{
  "n_layer": 8,
  "d_model": 320,
  "n_head": 5,
  "n_kv_head": 5,
  "head_dim": 64,
  "d_mlp": 640,
  "vocab_size": 32000,
  "activation": "swiglu",
  "norm": "rmsnorm",
  "norm_place": "pre",
  "norm_eps": 1e-05,
  "positions": "rope",
  "rope_base": 12000.0,
  "rope_fraction": 1.0,
  "qk_norm": false,
  "attn_scale": 0.125,
  "bias": "none",
  "tie_embeddings": true,
  "parallel_block": false,
  "init": "uniform",
  "init_std_qkv": 0.0219,
  "init_std_o": 0.0,
  "init_std_up": 0.0219,
  "init_std_down": 0.0,
  "optimizer": "muon_variant",
  "lr": 0.00859,
  "lr_mult_o": 1.5,
  "lr_mult_up": 0.63,
  "beta1": 0.95,
  "lr_head": 0.0072,
  "grad_clip": 2.0,
  "warmup_steps": 200,
  "schedule": "wsd",
  "decay_fraction": 0.701,
  "decay_shape": "linear",
  "final_lr_fraction": 0.05,
  "batch_tokens": 65536,
  "seq_len": 1024,
  "doc_mask": true,
  "train_tokens": 805300000,
  "steps": 12288,
  "dataset": "wikipedia_en"
}
Each number is 128 + 24 x the weight over its row's rms, rounded and kept within 0 to 255. Layers, rows and columns count from 0. The size above them is the row's rms in percent of the matrix's.

# layer 5 MLP gate, 640x320, rms 0.0988, rows 467-501, columns 128-191
size [107 106 114  97 119 101  96 109  97 105 105 102 101  95  86  99 108 101 104 102 102 104  96 102 110 108 100  99  93  97 104  93  98 104  95]
[[165 183  90 150 120  84  99 150 152 146 134 161 132 112 130 138 162 121 120 138  85 115 136 119 124 104 136 135 119 111 153 154 176 113 129 143  70 146 145 120 139 131 148 110 134 113 118 154 177  90 134  92 130  64 125 121 123  95 107 127 133 158 146 122]
 [118 144  95 125 147 102 104 104 185 158 137  72  97 123 137 146  89 116 120 144 114 110 123 102 138 137 106 134 149 136 137 143 110 189 101 178 142  72 143  98 145 102 135 115 137 145  89 161 117 165 150 136 123 119 130  63 114 104  99 104 117  88  70 137]
 [192 158 130 178 139 127 148 112 103 116  83 150 154 131 131 144 148 133 107 157 163 145 117 109 120 125 130 138 106 120 126  85 136  95 170 169 144 118 124 112 171 135 146 130 129 134 154 117 133 168 131 154 118 178 134 117 141 104 108 113  91  95 149 150]
 [118 179 118 134  99 129 129 124 119 139 144 147 151 139  98 121 136 151 159 132 107 148 160 126  61 118 115 111 142 136  85 100 155 111 112 166 155 188 116 168 137 138 137 168 124 154 150 124 133  79 130 113 146  59 122 139 102 112 148 125 121 120 121 101]
 [135 168 101 128 163 168 124 126 104  81 147 121 169 126  90 138 137 173 105 131 121 140 115 110 145 110 124 132 134 119 133 112  93 157 116 173 125 135 138 127 141 134 137 145 127 135 119 163 112 144 161  89 148 167 123 133 114  72 122 147 119 100 148 155]
 [113 140 125 142 130 134 137 131 130 151 131 126 126 142 135 123 113  89 161 140 125 188 135 143 167 109 139 126 122 166 143 108 125  95 133 170 150 102 108 111 109 137 117 148 132  65 146 110 138 135 158 123  83  79 146 153 115 112 144 154 137  99  97 157]
 [125 124 124 135 113 113 115 105 132 112 105 188 164 155 106  96 118 174  95 123 143 125 158 131 122 109 132 109 132 105 152 169 115 174 145  98 119 141 115  91 124 105 125 139 149 142 107 113 166 138 140 154 146 149  85 136 183 155 120 157 141 107 118 133]
 [120 100  96 110 126 125 133  81 162  75 146 119 200 108 141 168 127 149 130 128 124 145 104  71  54 130  94 151 142 146 106 105 142 145 121 120 129 127 146 127 136 148  99 117 169 147 121 155  96 131 130 130 110 168 124  99  46  99 140  85 142 104 117 136]
 [131 156 137  84 145 138  87 121 121 123 124  85 158 148  97 131 103 107 144 130 160  69 142  93 157 127 147 126 120 160 180 102 123 170  82  94 151 127 102  94 120 140 113 146 124 144 124 109 162 170  93 101 152 142 103  96 148 100 134 139 142 148 112 144]
 [151 127  84 131 131 149 134 106 113 107 144 105 102 107 135 141 132 132  91 137 153 137 138  85 147 133  91 142 124 141 137 120 152 144 114 123 145 144  64 145 116 131 144 127  71 162 129 142 111 119  90 117 143 113 145 148 126  97 145 122 124 105 163 140]
 [138 118 153 141 146  97 135 117 147 122 118 100  65 152 117 141 173 105 139 113 101 148 129 101 134  76  92 152  95 117 130 171 159 111  64 144 139 150 128 144 125 136 133 134 153 109 108 146 152  95 148 129 145 124 124 136 126 132 133 154 112 118 148 131]
 [135 124  72 105 167 120 126 137 150 169 104 116 130 138 120 125 119 141 126 169  85  87 103 125 129 119 123 126 140 155 137 110 132 134 145  87 128 143  87 121  90 105 160 157 192 187 107 126 126  86 116 207 160 104 116 168 101 138 134 106 154 128 118 118]
 [120 160 170 104 107 112 132  95  74 120 134 127 140 158 124 106 103 138 162 177 104 122 163 119  85 111 127 107 137 101  93 111 127 140 147 109 156 146 143 161 158 131 135 150 134  78 142 126 121 128 128 111 137 137 130 154 127  96 131 107 115  98 151 158]
 [162 142 121 127 135 120 152 132 150 148 134 144 170 131 148 104 155 141 109  48 120 111 166 106  99 151 124 120 129 136 120 142 105 101 113  91 171 116 123 113 143  97 157 126 105 126  98 134 124  90 152 138 100 106 122 140  80 137 171 100 131 119 132 177]
 [147 139 144 153  95 145 132 128 126 109 182 114 163 168 139 117 120 107 134 113  96 167  94 124 152 134 112 167 132 130 148 146 132 139  79 147 137 103 109 167 126 102 100 132 111 141 150 163  97 124 117 156 126 150 160 158 145 170 156 172 133 133 171 141]
 [166 135 108 120 147 144 131 131 144 132 125 142 112 125 128 115 123 133 110 137 156 169 167 188 118  85 102 131 151 121 173 152 110 168 141 108 117 164 101 162 126 119 131 160 102  87 122 104 129 129  91 110 112  74 164 165 148  89 155 148 124 143 137 123]
 [153 145 176 110 150 118  81  91 137 145 101 152 106 149 139 115 157 107  95 126  90 103 182 156 130  95 126 187 140 129 109 125 148 139 144 146 177 131 172 176 136 132 116  93 139 140 106 151 121 137 135 147 154 102 137 140 118 142 161 113 182  92 128 131]
 [139 131 109 116 152 120 116 128 128 101 130 163  94 115 130 133 160 113 111  72 102 128 119 134  97 112 169 121 103 158 160 149  90 127 179 148 145 134 135 164 125 108 121 147 143 177 147 152 149  83 167 140 148  83 124 159 133 127 140 108  99 104 167  69]
 [113 142 107 142 150 126 124 137 138  83  84 127 126 159 155 155 141 148 137 147  94 114 141 164 126 143 117 101  91 130 126 130  90 174  98 110 148 108 151 101 126 138 143 149 134 147 135 114 134  90 109 132 147 136 141 125 163 113 156 109 156 129 124  92]
 [119 106 126 134 106 149  88 117 143 150 106 157 109  93 140 108 115 130 109 110 155 117 120  68 132 115 110 139 149 154  82  90 122 165 101 129 147  77 143  98 137  89 146 106 122 153 132 106 138 135 103 141 166 143 121 139 111 147 115 122  90 137 120 129]
 [123  77 151 163 147 124 105 147 100 127 112 124 111 129 137 150 113 100  94  97 124 151 126 117 162 165 129 112 148 100 102 137 131 117 160 153  97 134 144  90 131  82 111 110 137 103 131 104 136 155 168 136  87  91 101 138 111 119 134 167 149 149 114 142]
 [139 109 154 153 147  99 103 124 121 119 120 139 154 135 136 118 119 145 124 107 108 140 107 134 146 138 148 133 134 119 108 115 142 116  87 147 107 112 128 151 157 126 141 113 145 125 162 119 125 112 143 123 130 141  97 148 115  93 124 112 153 127 123 103]
 [131 149  97 119  89 151 138 147 113 138 156 121  97 148 134 143  99 114 107 148 164  66 101 126 104 122 119 154 132 106 154 167 118 123 127 116 175 109 153 121 103 152 153 106 138 119 149 129 134 170 125 146 137 185 153 141 157 113 158 153 136  99 127 151]
 [ 74 143 125 135 119 138 125 107 154 161 159 117  95 114 111 140 152 110  96 127 124 162  54 148 136 133 119 116 112 118 137 144 114 103 127 134 181 120 143 131 129 130 120 120 129 137 161 124 179 131 113 146 120 142 150 156 116 111 100 144 138 119 129 145]
 [146  89 102 163 107 140 186 130 147 137 142 135 154 180 165 133 131 130 120 108 112 175 106 153 140 157 115 130 117  72 147 176  97 158 137 124 106  81 126 122 130 144 103 121 150 122 130 127 144 102  93 161  88 126  74 152 111  99 139 171 119 139 128 140]
 [164 122 118 129 109  88 162 133 105 101 135 136 104 157 107 175 172 152 136 135 154 109 111 141 119 119 160 196 112 122 133 142 128 152 110 182  87 152 114 135 151 133 106  98 128 114 147 131 126 102 144 156 180 131 108 146 113 114 149 130 139 151 106 151]
 [178 121  97 155 144 129 122 132 110 142  73 148 154  91 148 132 183  99 134 148 134 132 152 127 113 127 121 152 127 143 117  69 161 152 123 124 132 136  99 149 135 148 138 108  98 163 163 147  99 108 119  83  91 119 147 132 129 149 125 134 156  85 132 132]
 [128 177 160 162 120 108 161 132  76 141 122 135  92  93 140  86 161 128 131 159 127 154 101 112 111 133 127  82 164 130 119  89 148 115  98  85 143 131 146 112 145  77 133 120 108 154 108 175 114 146 133 126 135 143 134 140 179 153 133 134 130 103 123 125]
 [124  80 101 121 130  79 100 156 130 168 132  82 151 175 134 147 139 111 111 128 132 173 115 127 149 182  93 133 137 106 125  96 115 130 113 116 125 129 103 138 140 112 173 114 129 103 141 180 113 150 130 126 143 123 116 128 177 106 153  87 120  86 146 157]
 [136  86  81 114 119 140 155  88 105 146 158 119 155 150 145 121 157 131 135 117 130 177 122 150 142 136 165 114 143 122 150  81 135 108 186  80 149 162 111 128 156 129 130 175 132  85 139 156 125 128 135 117 149  99 172 161 176 121 129 166 122 155 143 131]
 [ 91 135 156 114 164 129 163 137 141  85 154 115  91 123 114 129 141 130 150 150  87 169 104 126  77 110 116 111 140 144 137 116 115 165 128 197 108 146 100  88 139  90 127 172 127 102 121  83 112 135 173  97 130 144 138 139 136 131 126 160 158 103 126 140]
 [147 131 150 101 139 152 144 125 160 120  92 138  97 164 121 139 154 119 148 130 138  48 123 172 150 104 132 132 131 161 129 120 101 129 116 161 139 149 152 110 118 137 141 155 182  86 159 176  92 120 125 137 144 150  97 140 109 175 117 126 135 110 120 120]
 [137 131 135 118 145 142  82 105 188  90 123 170 117 141 105 126 163 112 146 105 137 145 101 170 103 116 169  80 107 132 154 151 107 126 145 136 161 120 138 100 108 154 106 140 133 102 125 132 152 119 120 133 138 148 109  79 159 102  77  98 115 109 156 174]
 [146 117 157 166 132 129 126 142 154 132 144 131 139 161  77 126 133  87 104 115 146 131 131 131 111 114 116 123 114 165 134 136  89 159 115 123  96  94 108 114  81 166 147 180 141  85 150 125 123  98 136  92 102 134 113 141  93 117 109 167 148 136 126 114]
 [161 119 143 143 145 112 137 152 120 147 120 157 121 118 144 107 117 165 115  99 150 120 128 105 163 114 115 113 107  85 104  96 101 104 128 109 155 126 117 127  96 160 118 125 130 119 135 200 108 123 153 133 131 157 124 145  88 125 125 120 117 133 113 170]]
# layer 5 MLP up, 640x320, rms 0.107, rows 467-501, columns 128-191
size [104 100 115  97 112 101  96 109 103 108 107  99  96  94  85 104 104 110 107 105 100 112  94 100 111 111  96 101  97 100 108  94  99 109 108]
[[128 153 168  94 128 125 115 129 100 146 127 107 139 141  91 122  82 138 159 147 176 124 124  93 118 133 150 150 164 132 136 143 126  96 129 119 118 115  79 123 121 111 133 122 143 132  90 128 112 116 158  89 168 103 136 132 120 108 145 159 108 147 120 148]
 [ 99 115 116 141  89 129 129 112 107 155 133 162 104 134  98 137 156 145  81 144 171 160 130 148 115  97 140  66 145  75 123 133 158 120  94  97 196  93 121 134 139 112  92 142 105 144 130 159 119 132 126 149 106 166 142 121 164 143 155 128 156 160 163 155]
 [121 141 138 152 141 158 137 131  86 119 173 118 113 103 179 171 164 150  86 108 140 124  99 114 129 147 119 136 153 158 157 113 113 189 158 188 129 102 161 122 158 125 152  89 104 139 143 145  79 119  93 122  92 202 151  92 101 137 119 127 139 134 115 117]
 [178 101 138 168 137 168 149 126 155 129 101 123 153 101  95 113 136 113  95 154 166 144  92 104 125 168  74 164 123 131 122 104 125 123 117 132  89 125 139 116 126 151 113  87 185 138 198 114 108 100 109 162  63 145 124 141 134 123 131 110 138 131 124 131]
 [114  97 198 152 126 123 116 130 131 128 119 120 152 113 194 122 125 117 147 125 125 154  93 128 127 140 105  95  71 129  93 101 110 160 122 113 112 158 116 130 120 153 127 171 167 101 105 105 176 113  80 124 111 126  98 127 163 167 106 126 146 128  96 123]
 [136 133 157 125 133 109 120 131  99 151 109 128  85  94 128 167 120 142 160 144  78 122 178  97 122 126 149 131 144 143 127  92 149  99 114 134 157 120 150  97 148 124 120 147 118 108 155 104  97 132 104 102  90 174 136 124 164 132 171 130 138 106 127 145]
 [116 110 141 160 144 154 143  91 114  89 116 119  83 166 153  96 112 110 126 132 158 153 126 162 139 117 147 133 127 146  99  96 134 157 136 137 104 170 160 118 139 157  83 128  95  99 160 172  87 136  97 130 108 160 129  95  78 152 113 102 136 141 139 131]
 [135 106 179 146 124 112 114 141 124 130 116 135  91 153 113 142 182  82 167 182 141 131 144 152 142 169 153 137  94  91 122 128  87 132 129 146 131 106 124 157 121  92  98 105  56 142 106 104 138  96 132 173 133 106  88 164 163 110 141 149 160 169 123 129]
 [144 102 143  99 151 116 121 119 133 120 155 137 131 132  96 101 109 135 112 157 130 170  87 124  56  73  90 159 106 137  73 151 144 100  91 128 168 117 184 145 157 135 145 144 126  96 152 148 128 112 125  73 109  98 142 134 126 117 152 113 161 120 114 181]
 [ 68 111 135 126 149 137 155 130 121 161 112  80 134 136 114 114  90 153 146 140 137 156 145 166 144 122 205  79 207 164 144 172 123 151 132 126 112 142 114 135 131  94 124 133 133 117 106 110  85  88 125 139 126 151 120 147  99 122 116  86 150 146 124 104]
 [150 115 137 151 143 138 134 113  52 171 161  87 128 106 145  53 115 144 126 132 137 122 161 110  98 174 147 130 132  87 105 143 113 112 109 123 153 140 152 120 122 121 132 123 121 124 153  69 163 138 116 102  88 117 137 165 112  97 130 125  91 155 154 152]
 [163 117 139 161 135 145 139 118 104 151 173 111 113 115 118 122 122 151 158 144 212 115 155 100 126 135 110 158 122 125 149 125 139 170 109 138 101 142 129 128 107 174 141  99 114 151 136 124  87 144 148 113 101 148 156 119 128 127  99 102 137 110 137 141]
 [162  91 149 171 150 145 131 128 114 136 108 121 163 148 150 158 160 118  94  66 114 142 136 113 154  79 117 111 130 142 117 189 177 153  75 148 125 171 109 156 121 100  98  99 133 162 127 128 153 136 128 142 139 108 108 163 123  87  99 154 102 201 116  92]
 [112 111 110 129 126 135 128 141 121  98 156 112 121 148 136 125 111 154 114  72 141 148  96 125 154  71 160 103 169 131 111 121  90 113 107 155 140 149 128 101 115 147 138 189  92 120  71 104 132 123 142 121 111 152 140 142 123 118 133 101 150 107 133 159]
 [118 175 131 171 135 139 137 110 101 128 104 111 156 150 105 140 105 114 149 142  54 172 154 107 101 131 146 131 108 127 123 135 138 110  70 142 100 131 137  96 108 119 120 130 138 142 149 117 153 157 131 123 110 128 138 142  96 149 115 126  96 126 112 110]
 [136 126 167 122 153 118 120 117 130 129  86 132 154 105 143 113 156 157 124 109  99  85  87 114 120 154 119 115 174 107 117 102 129 127 134 108 158 128 165  97  97 135 114 131 122 110  40 179 132 136 142 104 126 124 125 111 105 166 114 125 141 100 129 133]
 [127 113 146 129 158  96  79 118  98 143  87 176 162 107 136 110 136 138 119 130 111 133 162 114  98  94  96 143 145 117 176 136 125 107 119 140 156 156 136 141  87  97  89 139  99 143 130 140 131 131 172 139 137 133  91 115 121 117 145 138 144 153 158 122]
 [136 114 117  81 168 118 122 156 149 101 133 122 134 131 143  94 116 140 139 108  78  91 138 117 125 128 136 128 116 161 143 129 127 122 139 126 124 150 153 148 155 155 120 119 143 122 141 152 164 142 126 144 130 105 132 152 118  92 109 122  80 169 139 143]
 [ 75 121 111 114 141  76 102 150 115 112 191  67 145 116 125  93 134 132 140 125 126  98  97 173 149  81 134 108 148 107 146 138 156 132 146 113 178  62 155 147 124  96 102  92 130 136 105 130 150 154 116 126 144  80 133 114 109 171 138 151 136 107  92 132]
 [132 108 147 107 127 102 116 130 140 118 110 196 142 138 111 157 101 144 123  97 154 131 133 119 146 150 118 171 156 105 162 118  86 128 136  93 127 117 115 111 146 136 116 100 126 127 109 161 128 123 172 116 122 118 127 156 129  98 149 107 109 101 166 139]
 [101 107  93 113 137 123 100 141 165 149 114 113 156 130 101 111  94 124 110 120 124 161  82 142 116 124 111 124 111 142 135 127 160 133  89 140 162 128 150 127 136  80 136 121 100 135 113  91 112 103 156 160 130 171 152  83 106 102  96  90 162  94 128 150]
 [103 160 111 163 128 150 124 119 153 132 145 120 104 142 114  87 111 143  88  91 117 118 148 147 148 138  74 107 135 123 110 111 119 131 133 136 100 134 116 130 119 139 148 173 138 151 124 138 147 150 200 150  90 106 118  93 135 139 127 140 105 164 123  91]
 [105 118 119 121 149 138  71 120 117 135 110 125 124 170 186 156 169 125 118 135 127 135  88 154 143 140 138  73 123 115 115 137 116 110 133 122 118 129 149  96 121 138  94 144 120 110 119 120 139 118 109 145 123 138 111 112 114 136 112 183 164  87 145 109]
 [129 122 159 155 139 132 129 113 107  93 150 103 106 105 125 138 136 128 137 156  99  98 150 124  99  79  80 118 129 136 148  84 104 132 142 170  79 121 163 131 132 126 160 160 124 154 146 136 124 138 114 183 137  70 140 149 139 134  95 107 151 134  83 117]
 [128 103 129 152 112 139 130 126 128 140 165 145 132 133 171  83 132 129 125  93  85 124 158 125 130 101 147  96 139 115 104 122 105 154 137  90 108 135 101 129 109 147 141 151 125 130 173 147 146  93  76 117 119 146 112 114 119 124 121 108 143  99 141 154]
 [141 111 112 145 105 133 131 182 126 137 114 157 118  93 133 157 158 178 117 121 159 108  76 130  81 136  99 178 117 127 119 109 115 107  97 159 116  79  77 149 112 102  96 104 112 129 163 114 124 103 152 121 101 164 148 143 137 150 120  99 104  89 114 154]
 [113 111 139 103 148 118 122  94 119  98 133 137 171 136 125 104 122 123 115 132 124 119 120 137 138 135 119 104 151 179 184 160 108 125 122 101 109 182 117 123 137 121 136 144 124  72  74 127 120 142 157 131 118 114 171 134 150 117 119 114  90 120 135 117]
 [119 155  93 138 113 130 147 111 100 126 138 122 122 127  83  88 138 116 103 101  96 168 119 147 109 121 134 116 167 127  84 116 119 132 146 115 142 123 108  98 148 157 130  78 117  83 139 146 127 137 184 106 155  91 118 152 174 152  96 134  66 108 120 139]
 [133 147 146 104 132 106 147 176 138 133 121 150  87 130 103  82 158 106 132  86 115  92  98 127 112 116 100  89 122 119 115 129 117 120 159 147 103 124 135 117 148 134  95 105 124 116  98 126 161 112 151 165 114 171  94  97 110 113 129 160 114 140 145 100]
 [109  93 157 112 116 134 126 140 162 115 146 150  88 108 157 132 163 158 124 120 100 108 137 150 151  95  85 158 120 119 175  91 176 103 111 110 124 152  77 126 129 115 116 120 119 118 163 151 120  75  86  89  97 120 137 134 140 103 109 161 164 141 164 141]
 [130 156 127  92 142 125 107 126 105 134  97 107 114 110 120 140 120 142 120 112 148 158 113 137 111 113 101  77 132  81 121 142 138 136 154 154 128 130 144 126  99 148 144 119 158 136 124 132 144 109 100 148 131  69 132  98 120 170  80 133 123 101  71 125]
 [117  94 134 131 155 108 113 108 158  95 136 168 143 161  81 137 133 145 183 122 138 109 169 182 163 124 130 113 152 104 126 122 123 108 155 121  95 161 182 128 131 127  89 213 148 126 126 164 108 132 159 119 113 209 136 127 110 173 102 160 133 118 112 111]
 [108 114 120 181 143 113 174 155 102  93 164 121 121 131 148 109 143 133 184 107 112 122 114 112 155 115 110  92 121 135 113 100 133 158 157 109 141 187 144 115 130 138 160  98 125 104 113  64 100 166 108 125 114 142 137 127 119 148 130 143 128 124 159 128]
 [129 127 135 137 139 102  91 119 102 122 158 101 144 133 116  79 127 116 131  96 190  99 122 168 134 108  86 143 114 165 163 134 131 175 139 148 129 150  97 116  87 167  78 132 126 100  96 104 120 130 104 148 149 119 113 191 105 110  87  95 157  91 128 114]
 [113 146 175  88 144 130 136 134 152 111 172 147 160 130 141 119 133 128 143 130 103 129 141 166 105  95 109 143 206 106 165 148 146 116 139 176 104  89 161 139 167 134 155 172 120 141 135 133 112 128  81 117 113 129 102 155 137 127  98 116 104  98 135  79]]
# layer 5 MLP down (transposed), 640x320, rms 0.116, rows 467-501, columns 128-191
size [102 102 115  97 106 101  99 106  91  99 106 104  98 104  90 103 107  91 106 103  99 103  98 100 103 106 102  96  96 110 101  89 102  96 102]
[[165 117 112 122 138 105 109  91 108 143 128 166 115 120 140 159 124 143 127 127 156 145 152  76 149 131 126 120 147 123 107 142 126 158  98 155 120 138 142 163 124  78 112 152 138 122 100 119  98 114 160 124 118 126 124 127 100 126 146 119 114 128 102 146]
 [159 136 122 182 108 130 101 124 108 120 109 119 133 121 122 118 115 149 139 166 153 170 119 131 114 131 163 115 151 110 131 141 164 185  93 131 150 128 128 148 125 107 132 132 108 114 109 111 105 123 128 110 146 117 116 155 133 128 110 115 102 147 110 116]
 [158 115  86 156 115  96  82 109 131 125  86 121 133 170 140  73 151 133  76 137 135 150 126  89 129 109  95 146 139 182 134 138 104  94 157 136 134 153 122 113 139 106 145 108  87 156 113 105 102 118  85 125  86 141 136 120 133 113 154 151 122  94 152 131]
 [108 153 106 100 146 141 105 116 126 136 126  96 116  82 160  98 111 107  88 131 128 106 142 127 156 136 138 132 100 106 137 157  84 140  60  75 131 122 136 189 117  86 113 177 150 158 101 169 111 160 123 139 162 132 130 140 128 107 110 106 135 107 104  95]
 [152 152 152 168 124 126 152 142 146 171 124 140 142 136 148 131 163 128 101 126  93 100 115 109  99  94 122 107  86 125 181 155 139 124 165  89 155 110 127 138 120 140 131 169 102 158 153 139 107 161 128 187 123  72 106  86  87 158 154 137 152 125 139  49]
 [135 107 123  86 164 120 100 132  90 143 127 115 169  97 168 111 119 189 112 119  98 222 135  86 145 118 131 145 107 162 111 129 118 129 133 109 138 143 165 169 114 160 160 177 146 131 121 145 111 144 129 130 145 155 154 157 130 138 140 136 105 150 102 107]
 [109 124 110 128 117  72 142 115 113 152 142 132 120 123 128 150 127 125 119 115 131 114 117 139 141 117 121 134 131 123 113 123 133  77 119 130 136  81 153 139 151 152 105 129 119 140 145  90 135 111 119  84  80 146 137 155 139 113 132 132 153 148 104 139]
 [107 145 167 110 121  99 160 149 169 136 113 166  52 149 124  94 157  86 156 151 143 109 108 163 145 142 110 184 169 137 146 171 120 118 168 124  96 127 115 152 138 159 133 109 128 122 150 134 156 144 115 130 163 114 142 136 138 128 118 131 136  93 128 169]
 [153 135 111 101 151 110 120 130 102 103  88 169 127  81 107 137  77 105  88 124 143 101 124 105 134 174 120 128  97 173 113  96  94 121 154  94 155 132 110 129 110 126 154 100 120 139 135  89  78 126 123 154 159 162 121 137 130 138 122 122 120 111 167 119]
 [ 88 113 129 122 115 130 149  85 110 137 175 125 116  86 152 131  95 111 128 161 138 157 143 137 156 115 128 129 124 147 121 145 115  99 127 123 114 121 164 154 161  97 132 143 106 133 133 121 131 117  88  78 125 136 159 137 101 132 146  92 140 149  84 160]
 [125 108 109 147 136 149 138 133  73 143 105  81 123 129 139 116 112 139 136 130 128  80 108 148 118 144 144 105 149 129  99  68 138 123 132 148 134 121 116 111 112 112 119  92 127 135 138 100 133 153 131 148 147 151 144 112 127 157 120 112 153 116 131 130]
 [120 110 158 164 110 122 123  67 112 160 116 100 105  88 151 100 134 141 109 157 136 164 123 141 140 139 142 152 152  92 158 103  73 113 130 115 101 133 127 137 131 196 134 137 123 121 134 156 113 138 118 122 102 144  81 127 138 143 123 110 119 138 145 105]
 [140 130 101 123 139 147 120 133 154 125  93 147 106 134 108 153  86 153 114 139 105 169 110  63 133 135 121 144 155 107 149 107 138  86  97  96 119 148 125 135 144 142 136 139 107 143 141 133 143 160 127  98 180 121 120  97 136 147 108  95 114 148  86 106]
 [171 149 106 134 122 142  93 135 152 170 126 168  98 107 120 133 141  78 134 182 106  86 137 146 134 166  95 174 102 116 124 147 149 172 132 101  79 138 129 104 153 103 135  70 139 134 176 138 117 154 118 116 139  91 147 100 169 120 112 151  99 119 107 104]
 [107 136 151 127 170 134 161 146 128 122 132 156 115 111 150 113  98  99 141 156 156 132 152 115 145 126 113 135 162  87 135  96 141 125 121  96  81 137 156 145 129 134 161 135 163  68  68 127 119 139 110 127 110 172 145 106 127  99  74 132 144 131 141 125]
 [100 135 164 130 162 105 136 132  88  93 162 138 107 125 125 117 146 172 119 121 114 174  84 115 181  97  92 147 117  90 126 136 150 112 137  93 124 101 111 112 133 119 147 141 106  96 116  89 137  84 122 119 156 194  91 149  97 128  82  83 135 155 110 177]
 [157 156 141 109 158 146 138 186 113 107 110 147 169 110 112 133 114 141 128 119 122 128 101 134 107 138 108 135 147 134 118 144 137 136 147 122 157 164 114 123  77 156 104 148 154 157 152 117 108 136 140  66 141 130 112 120 148 147  97 146 112 120 154 178]
 [141  89  78  97 142 187 120  96 160 149 116 137 131 116 103 115 155 102 124 110 134  33 116 111 129 110 144 142 111 124  96 107 140 132 156  97 117 135 130 157 104 133 119  96 189 132 121 162 145  97 106 147 159 129 106 153  98 148 183 127 110 131 158 165]
 [105 120 123 102 107 152 119 166 110 127 137  92 162 170 128  98 118 146 186  84 106 166 126  97 126 157 110 139 124 141 139 135 169 104 183  80 135 104 113 112 112  91 108 147 102 103 118 103 150 114 135 137 133 124 124 163 124 153 156 132  77  76  94  84]
 [132 125 157 105 112 163 168 130 102 118 104 116 126 136 127 126 117 153 140 129 102  71  98 130 130 129  79  99 185 149 174 109  77 113 111 150 138 153 118 157 123 118 128 144 104 135 109 120  87 161 160 133 173 119 185 157 109 145 114 160  85 145 127 119]
 [114 110 109 106 115 135 191 105 139  97 122 155  69 153 135  82 114 108 138 156 108  47 165 165 140 100 116 100 118 150 118 110 155 134 121 106  91  93 135 144  89 113 118  93  93 120 135  97 138 171 191 160 151 152 129 177 120 107 145 132 119 165  88 145]
 [101  92 147 115  71  82 128 124 104 138 149 129 104 107 143 153 143 111  88 106 165 142 134 144 124  74 116 121 110 100 145 129 106 137  99 168 148 130 149 158 108  97 127 172 130 125 141  95 115 157 135  89 113 116 170  76 141 104 144 131 130 119 128 131]
 [114 128 137 102 151 114 124 168 133 131  87 168  77 155  98  92 166 132 128 110 121 122  90  59 129 122 110 138 110 125 101  93 140 129 133 137 113  82 143 120 114 130  77 143 134 153 135 142 109 179 158 104 132 123 140 101 117 120 109 117 114 104 136 166]
 [105  75 171 167 113 153 133 145 149 106  99 122 117 139 136 131 171 211 136 149 137 191  87 123 146 116 127 120 138 100 134 109 127 133 122 161 127 128 123 142 132 150 102  82 127 177 136 141 148  99 132 101 139  78  81 124 172 127 145 131 125 123 134 138]
 [130  99 124 154 132 135 148 151 145 140 146 111 112  80 106 108 173 140 126 149 130 134 140 119 142 147 118 122 112 148 149 171 154 112 101 125 177 139 139 114 136 117 119 113 187 146 117 142 113 113 111 117 128 159 120 126 117 144 153 138 135 109 150  84]
 [168  80 114 110 156 115 145 136 152 134 127 151  67 110 143 131 121 126 153 160 143 139 130 135 131 133 138 151 157 106 125 133 174  95 127 122 120 146 102 101 142 138 104 121 124 134 119 125 113 109 134 152 126  92 112 152 123 150 114 172 149 133  90 146]
 [ 98  94 129  77 145 141 116 107 120 112 138 179 154 130 131  84 121 129  99 117 126 110 151 126  94 133  85 114 145 151 148 106 120 137 124 170 124  77 175 174 121  96  98 142 137  94 137 102 110 131  76 149 120 123 154 119 139 117  91 101 136  87 118 146]
 [104 157 142 179 129  85 121 114 140 167 140 113  94 106 139 147 140 140 114  92 175 111 165  75 164  98 150 112 102 137 135 138 130 130 115 106 128  86 112 126 132  83 166 105 145 152 116 147 173 126 156 135 136 127 125 105 125 110 172 122 101 128 121 105]
 [147 132 144 165 115 142 145 124 160 147  92 159  80 145 104 114 112 132 127 101 127 120 115 151 128 138 164  94 115 119 112 124 132 140 109  71 124  99 125 104 128 101 144 104  97  99 114 124 154 144 123 133 130 167 111 140  79 137 100 175 106 123 153 128]
 [158 145 136 111 115 135 160 125 134 164 136 122 149 115 142 132 133 125 138 107 147 202 153 135 159 174 156 105 124 169 151 108 136 124 142 154 111 142 133 139 111 142  99 135 109 132 138 168 167 119 156 101  94 100 127 145 142  50 102 122 154 117 126  98]
 [108 104 137 160 132 123 117 183 133 135 117 112  87 126 142 145 110 132 112  93 136 143 123 109 118 100 125 131  99 134 105 163 138 112 124 132 160 127 126 135 102 106 152 165 143 109 111 107 129 176 174 116 142 109 143  69 128 150 156 113 139 147 101 161]
 [120 137 134 102 122 127 110 120 147 113 106 107 156  83 152 128 139  80 158 109 112  57 109 135 109 139 147 139 107 150 126 128  93 127 132 166 172  94 143 131 138 155 120 114 113 149 118 113 132 108  82 121 124  68 109  89 117 107 161 118 139 137 149 117]
 [114 124 165 170 125 153 124 111 116 126 137 136 111 104 171 121 124 153 142 123  88 122 145 121 133 104 123 129 121  84 124 106  82 103 107 188 133 122 131 166 156 114 131 151 136 123 143 150 111 143 130 134 150 120 121 112 118 165 128 167 129 128 133 106]
 [146 132 108 129 138 122 129 102 127 121 111 153 148 128 136 124 131 147 148 153 196  24 130 125 170 131 143 134 127 114 131  85 137 183  77 111 124 128 128 137 136  92 124 170 146 116 115  50 147  94  65 136 149 107 103 149 103 135  73 127  67 149 105 119]
 [136 166 131  92 142 132 104 128 159  95 131 126 156 166 137 151 112 119 136 103 124 131 102 159 158 108  86 163 123 127 126 136  61 152  97 135 159 164 136 110 125 117 128 134 150 119 100  68 180 130 120 102 132 154 118 109  94 194 128 148 176 151 128 110]]